Weights of a small GPT-style language model, trained from scratch on English Wikipedia: rotary positions.
Each number is 128 + 32 x the weight over its row's rms, rounded and kept within 0 to 255. Layers, rows and columns count from 0. Numbers have three digits each. The size before them is the row's rms in percent of the matrix's.

# up: layer 4 MLP up, 1344x512, rms 0.0309, rows 1304-1320, columns 0-127
# down: layer 4 MLP down (transposed), 1344x512, rms 0.0299, rows 1304-1319, columns 0-127
# gate: layer 4 MLP gate, 1344x512, rms 0.0318, rows 1305-1320, columns 0-127
up1304 093:160114130119091094096128074101135049097112162129145139110117133082067134139122140137136147125120132151149146155143162176130098122077154130197164154136096114165148133129047130132144060125124100106096134168113118190111140094139135127077154108199120108155130071119121122111168100153131164169154135099143128111113161119073152145179119117192116156166147158157081082073116173163135099201138
down1304 095:157184223103085180141145180140172066136111184128138127079097200141122103045167087073094134090108148154084143146178152133169125168127174127153180065054106195103144109099102140126114090152095115106143110135132110117121078125131089069151165146184125119136154095132138156134129213140203111122143124128136151068119117136110140124163143110112154154149137121062133136111162141152133152132102
gate1305 099:062133090155116136065106088154179152111180117087163140125148143120126107151164151169089116078099064164158105149077112140094103078166150136093153138088084156128121122124112136118134089099122120171134175111140161139199113196117105097142088164096125098168120152152149143123089102139120113125157165145102125187175164104170105151107104183136118094157086104089162116125144128119109122094209
up1305 097:121133134216104138109124123152139047098164109135091139104129161122094121102107157148119069151117138164156165084107154132098144168154137166097062118090120126105117099116110163113107150181123093134206140162157084170148137118134105175116150126200183075090168130078127098092092157107137123112103092161146176123129168123142116114067159155170111125115101132126058161126136115120142196204076
down1305 099:164133144161195143090190171129127141108131175157119156138163130118140074127152203129110120119175075106149135163112158147089110168126146116120130144136127164128082114111108094145110067081124080228189153137149159162172122087096099135149133147087147077133121152112123080158103103130133118100112094137162136103075140121161143137129131084147075164120155098153126099153163114094087199113151
gate1306 104:157107156119136156122083137131155157108143100105073115085140107095055139139087144168119097193172097128164157105102077086122119082168135168180127179115126147129046132112087123112122152169079104086122151116153150170144141165125122118098159119181166112160091114142102173122144114125142131109122094158141111146172132123126103163100111142147112149097168121126103126108111094143230146107085
up1306 101:135176106169102090128084147182123149141084138137158146144144188109131114106142106049111078176182138162118129057155087129162147159065134096122139102158150048150123115166103148145131127129159213173174058123178170094064062078125134122101150121150140104098146112086137222145145108114164105130161122088156194057125133142112201124158109120111200089129092174079092119157123138128140118143117
down1306 101:096121095097141127148144167067141149119130089145088132154145126133084132114119146115161143134111147118162166193164106108122111118100122082150163107206118142096131121130143088066091161138096113081226105102119089116148130151171138103145125131164137130151082106112128121134141147185176164097143132103113139075184142122136085204113152187134130133064145101152121114097120093153169097094089
gate1307 103:162170169128140133100091111128152147129147148119108165163144136238145114134148124103107154128140117101171156133081136063131153122118158182144100128117082104122125112126135108117166061102174121109101118157180063121093124138145165124075116076099145061125079156146078131082170156143110124196115144115150142120170166152103141140081122149126070109128156174132141129144125094178192111111055
up1307 103:142136193090140153083113098234155156071090180122156094100095154128058146115132142201137136091132095107132090153162161094081098126114135113135091106123149070097155122110098087119123100098132147141150141067128184149062094133073106068123130123127098138180079134147117093115127117161169112142116190144087167061158147102102043163107141140188140083137138097153148127141066113106156096116116
down1307 103:106133153123129132137123091127092074105100115124154097092135130119059102095137095101142119142074086133145118127154154062108195100088168077173178138124115070133122157123112108148157081135105161035159146119109066090135117113085057164120115146196108125160108144095122129136122119130118060132102107084100096107095140127142113123086115143120133161111051118133130121144079158158157137212170
gate1308 091:126065117092126103190052184103131078170125082162094144156120168120119139146118184064105101144132167178066119169085087133073181057147142122088173133144189140165157157173112116151160084130110116173157088112171174098127116149113170090087093114117107122141067089212100127112163098132050148160138164162145122140132129106144105149138139133202101114123108097149165125108078144104104124154101
up1308 092:110142144098144101119121181153139110149074194105155122094077076059083179124191170165153170179117151155136165158103095154130094095167128108154067156188134152124062095138155102124097129102147108099179095187114125089166096124185058125076169137110115142101125126210163113128125137192169125121167118157173079089156140131112200130086099119163059109105124107065122096148176168117151101148139
down1308 095:065143121116137127192135124081119149122117130169127131143141144097064134154114087137142146122116139154149169128109072121141188130136115062176158115081139129164112136071102065130120114117115070145086195150135184143123147126087107125092128120113059143131133117087109118130110135099108142122096155106179110181098152084176077192088135201175112165137131126145137107123117129165113104106152
gate1309 097:129122145104095161165190144150185158127153116118189123129110144151130156138074134128142130146154133163196175131125128101103143123162157123105116189059140193168155130102076096111153109111126150171102120084140138113120137152171129160111142060175171142147141088106109171147095166168162141144072132190091122058074169064094105098131111135107135129123163060113119137133159182108203194130141
up1309 100:084148107041105091120154150086126090140102164139113116165149211139114154119211142126189160114119207118128111127061122151096088126085133115179154176159127120100152125130157130142103103106141120105107136140126123120096160099134127128137120139142132116033106136144168106130116139168094094102145114115155193149150082147119141141147208083168115104139135104130109189159130132170169105132090
down1309 101:127154163115102136159177166194057137109119132163116152164181166108122169143118116122169091132138205129157142095170127074143151171081147149145119155107096125179118153170177051147120176145152146137082135165088093139134121161141114119176109140157134164128169124154141139092038091125142163163065115156110127123179103068149124143125171246147128126137181119102070083092093100150097098121164
gate1310 094:077078126197175169154108139064112091153089175074107104121141130176152175140150166083110145121133122166168148153096069110089171157153148204123066106101137112106136161085128118114162111188129134142140107157118145034099140109118090117106156158126135136117138122105198086159114119105141157119115158106145164125123182107158100130130116075139141158159112112139133129108085167141100182117102
up1310 089:130132074150105089073173119139146117190076131067091078168125175153225141123140130215091106122130170134170160148073154130126120075110144107120117150155111153156131099178167163168148151068206132154140146102157126143115117169127178141149125140164149086111138121157114151080039159136137090143118078152169136091106125098160090123118120097082174112130130142109098167156155084156126141140075
down1310 096:119146133112067073101149103184127156115110101116128136150137129087163134100091085161104113167144118094132167094063190122139128100130144081112130216162141138109105110167161166133120091096128119157109119168135092141162109167138151153101097113162134124103129151131091173115083128127121123137180081148117103099122138137113182132153083241089121130060135143130084150187191072140136114180136
gate1311 097:149103071061140132134184182111128114103073077128113112162135095112115125184143153097109139118116167070172166125116111159115149096081116104129102131147175114172107122133084103074154124159150163177109084137125118079172184097107182155122135102109141146124105119129147152087153100147146213157105143128114099144120122173132173081135141143064071135150181071096097136152096148140106099145112
up1311 094:131112109111139086109054045140113136125131118104112143183151085101118130128125115120107116123090124114146147104180096163144095179105134123147207084152166152156121148132131095089126095139128148184136145171130175141096123133120158116159099156085088151108108067129176092169106116121172134133143122131131145194078132142138207104099157144126104191149145156057131083125126108117043143042136
down1311 089:108061158174160134081096084121133148157137169112148092121144099143148116130138121102129154077080189119152101156167188151128101168105151163118166112121111117103103135104113126104132128127128170128122135189152157123087095164121156153138109150111088157156145095171088089168086145105124138096170152118118202222118124103158147133081125175100104159146089120083143099159127138069065126138176
gate1312 087:157117103160118083097163153140065080117169145170102118136193122076112150163149168086058204147138120132103096147115177173138159101161138152166099127135158132128164102097136126126070142146111130073131169068117058172094170087156142116136102132061157107120140110072148160121134099135102108131168080135079143169123147095107138112102087141138129108116134133119114121170149127139059135120121
up1312 086:134153125117162128123125143109131117102080150099149121100141138117132093222132163138114079127114135088143099117117160159181098109103142127142081085148117154139077148141067095121174134164091179064047096129109172121195087114090129117118169150125149161093146084093131174169167128122168145084105128066109131099098137103201084117161072103087153114145084129134112127125144140123102153094129
down1312 084:119158185114153137090118120110139096096133110151178166092141167124153210130112154077119124186177113106157153104159198152125159145107119150112123106117091151085118149088087095149107169129109107091128136111076163140159096142130108092137132149126138178085124174120072108219149100094116138096156084064105086151131156124170157145158146204140201183152116149139077094138171117131059193135078
gate1313 096:104067114099143163173147119152134079189149145119124159105121110083144142113104106082128099160121173170152167164097191113157143110160097086098111097155157141143143168082107126090138127137095112160230142136130114154119110126109114147119169096190177183133161118161147135089131132110080104116101098094103163114167154081115128129129138148111154069199167131091080094157099114163104142155131
up1313 095:123129086140117081099160132131178135132110128117117121153175078091133104194137147107155161140107110140115103110143128084145144134153164177103189086101109166087075111113174111127129132117161208089144155144129161172172144142125133087120092123096163150117097105123071115094138113106178131096136058119150064154109085122109162143139117077066115095143160109150150166133150146142095132149098
down1313 088:131147138142124087140118174144141119138124127071160104117122164066142115187113092071107144152152142137108105140074120094132143162164141160104147157089182147095075116137148151078104147076166175106138159139126128139175137178134126155155080126105143161140135099171082092089146150113107162121105144080113105140098113073091132146151117058039136058170180104094124141107146118159119133117119
gate1314 101:108158169132098090082083095119087166073097133096169113133172173151072151094176144167228113124101090095224064138133089173105088144199142128109162111116106174143129093125116159161111083086105153120108107143164132151121144132143145148119078073185091095199198134130122153122173125124100110105119129084080122145134147186096080165144155093143158102144102133108147160087128120138145118116146
up1314 102:091163090052150096120126156155117116147136101133130131147073110149120132118139102126124126074181094102129135139174146110169119099149155143179100127128147116139118154166130098164119090104130116120138095112106103180143083121141104130105062147092097235130105113119184118102171119129162111158181103099098150152103122094163194124146147128130079137084128106107157093091111110193122113158143
down1314 099:104124122147160170106122171112170048086136098163134120138121111144163088081116141101143143072131070131159143149143079109131113136115172132120108124159130115114105144198136116138151161144163106043167127117094101108160144110096193151108036114098084090122158110151119201121178089203111122096171129147124091098142141127124132131146097138157118110120112115120194112190144123159147113137168
gate1315 108:104117103176120089147085113150125103092078117098115144146112153173100135140104156153125118135111135111113155155152057151070089111045107101108136130178110119128170124078143140120143111135103129185104098166178070126127146132117155109146148104078171119117140169133124152131097165135137102117140138100104128181143180098102176170108154169140110099174162130156166122139139161150149111113146
up1315 105:130175124072092119106160131122066069120076091156086122094153170165125128092099210196107083132110109102154112131110081179080098102092094129157138113051140114119156064168186166166124106087127139144138134130160135124169114163133117144177162128108117100089130164146149119136127092119171114127143157103161131143121119144165129116146145135146105119138145116188106128149151195113098130094107
down1315 106:167113165112147131138115173152132104101085105115083078103153138120174174096097120110123032114156063089160053093152146118069099102068140082164127132109122151137209131157146111135113137085152126103116150122180071122144066177106090130149141065156123139138135156123169089111146112142110137111146180108140142159159128165149108104153086126169138107182096079105076108083176157136124177079143
gate1316 098:096114140051111162101157098153126120147106091112111166096127121100132130119143172132169134148136176114123163123142118118144100105121103066126156129163138136138076131149180100123147098145125112110129169075139083071122173142152105143146207126111123128094092164067141173126156097188124147069200119106145122097140116084138168147135127100074112145112147106161101132129151099139152159121141
up1316 097:147176187071102117069190100149081080119123153144129169082174174116133141156130146164146144106075183162160115128162157141178060138146132069129128155135139111098149098149136141154144085146106148100108099143143151072123143134131141139145177135126132123108109116091174110092139118160180176097192164174204161153171136132099166144116124182106119167094123118145165128119152158122099170127169
down1316 101:139178146131099125167169095085095105115118149137122176140156139174137118095155157158153143184132124141126160129139146129127106181134126135139128148106134122056141088151165145181149147105151124083130131114122138125108151164165141116166127108155149168216110122097134128098171088134120115126146169190072146136163126099133108146099164203121128186085128177145134153121132156125128179134164
gate1317 105:115122098119074146129083059169117175124123163110154159081134154133116101119147139148058117106152174162148145165124139090138193113108114131096078102115147131194112149141089152079182162166098120180145161092138169079100140165099112114176164102142087129177098093099117148181106160146111130100192115133131149153159181142146083107104143125153124183127181120165203122126132131117193144089149
up1317 105:149149127164145177104106084088138103174202127137126168078092070141092124161102106108134083070081148151098068117153188078132090130127151116129175162084097155064138131115143088120127136157131072139137191082115113135114132106101153156113156098089151151079141052180119165158088075088146107087110104056168091123182068055088147102158115160103152079158123159105163145107181066113170162119068
down1317 109:156167166172164164141158126100146145174156127121115145157102099130151139133104179119161169137139056103135116116107151145136096152139176102120191143133105132084107136076137105191076084108126082115123118155121118204101106105116124193116140132155164148149179125124120160125169060124143131144040131099119095105119085123122156119130122161076104064142059120086065156113163118132159137146112
gate1318 121:096127175094153142158150139140142171078121106078142124070184208169167108111132131134098156116053075138105132197127158086120127111139117162155021132090134164109132163118132130130120099121112167152101126133100202102104123150105163099141137053149154167106150150119134109143071107095140131151107145115116118157140156126128003160147115103116163053099143196169115164133144164089170092088183
up1318 117:146123178142190106126139134110106172126125170146145125153131194130156155148082140105145132100086108103111134130139170143138193157139083123159103114103106164112121154073165127144064056107174147068147127131053137109145095130042171154122128111107126157091150087119089058198069092117125120075138081133148139124074123152199079123154168144130143131120106130161067162128116152137088115150132
down1318 106:131106170166118093128191122084112088136091077132097145188098138138142171083059071104140190155096128113152140150131203115165180190131088104113094066114142143115121185109114077141144081136138153149081157133120161116095118105103167102105112114121103207126168090104126078217131118114161098125159083116113106131121147142125099130138187193112166145085160164076145130139171114128071125137142
gate1319 086:104070131160139132173118134135159135165131143127072154150161115091175153158142144110097084145129072150130146128112121141095085120141090110137159104137122123179135122146135152108130143120155132103173127191137122158162159166141110181158147109135086126150168102078159109094092126140125115079138122114125042087130068089116189053137162149102146144156163195098122153134144122089172113109108
up1319 085:133121130141151133142134128124132173090116141132135125075168155114104165151172216097144088079143119044129107110140125147210140132127173078105113126121102153152122150179137105076105135138174133080104132182167153073120127129116089113121136149132160147039163101148119138144079091136115179153141109159195130141137127147143186141101105147108114112126106133130133106114103141130136110167119
down1319 086:150150088165100094101151153115111024088150102152190110128128102164128101101144149061080167114134050137159112181074129176084134101147080118133154157109124120121093119150120131169111120120084076123138070165093101094133098162126115117137087123092119149120158102107083112124148122128167127143130135083158137124142158044124120157118151199162111143106075152170157137120068073117095184188130
gate1320 097:115145194080122110126132130111127135099075137078098117104147128147099099102126102103094155166119166074152138141127188204095171150207096136184095101092138161157107128073155107114146093133062154115174139068113146093161157107128131161161185099139147136148103112180136140136142108139108140086162193117157123109150160098177102152104113062111142135138094120117157139141117143121119102114152
up1320 095:135139113157143128123141146145122110155148110121126117138135105121166137109141096107099126138117125186102134165112097131159099117186122164098131097086160161110089131168170139131082156180164119134143068147167138181138169130118103163131072119145140088054196136104108125141084131119125104195138091176122136155111136165120089100130072149122185122136105118157100088122154092133078136140104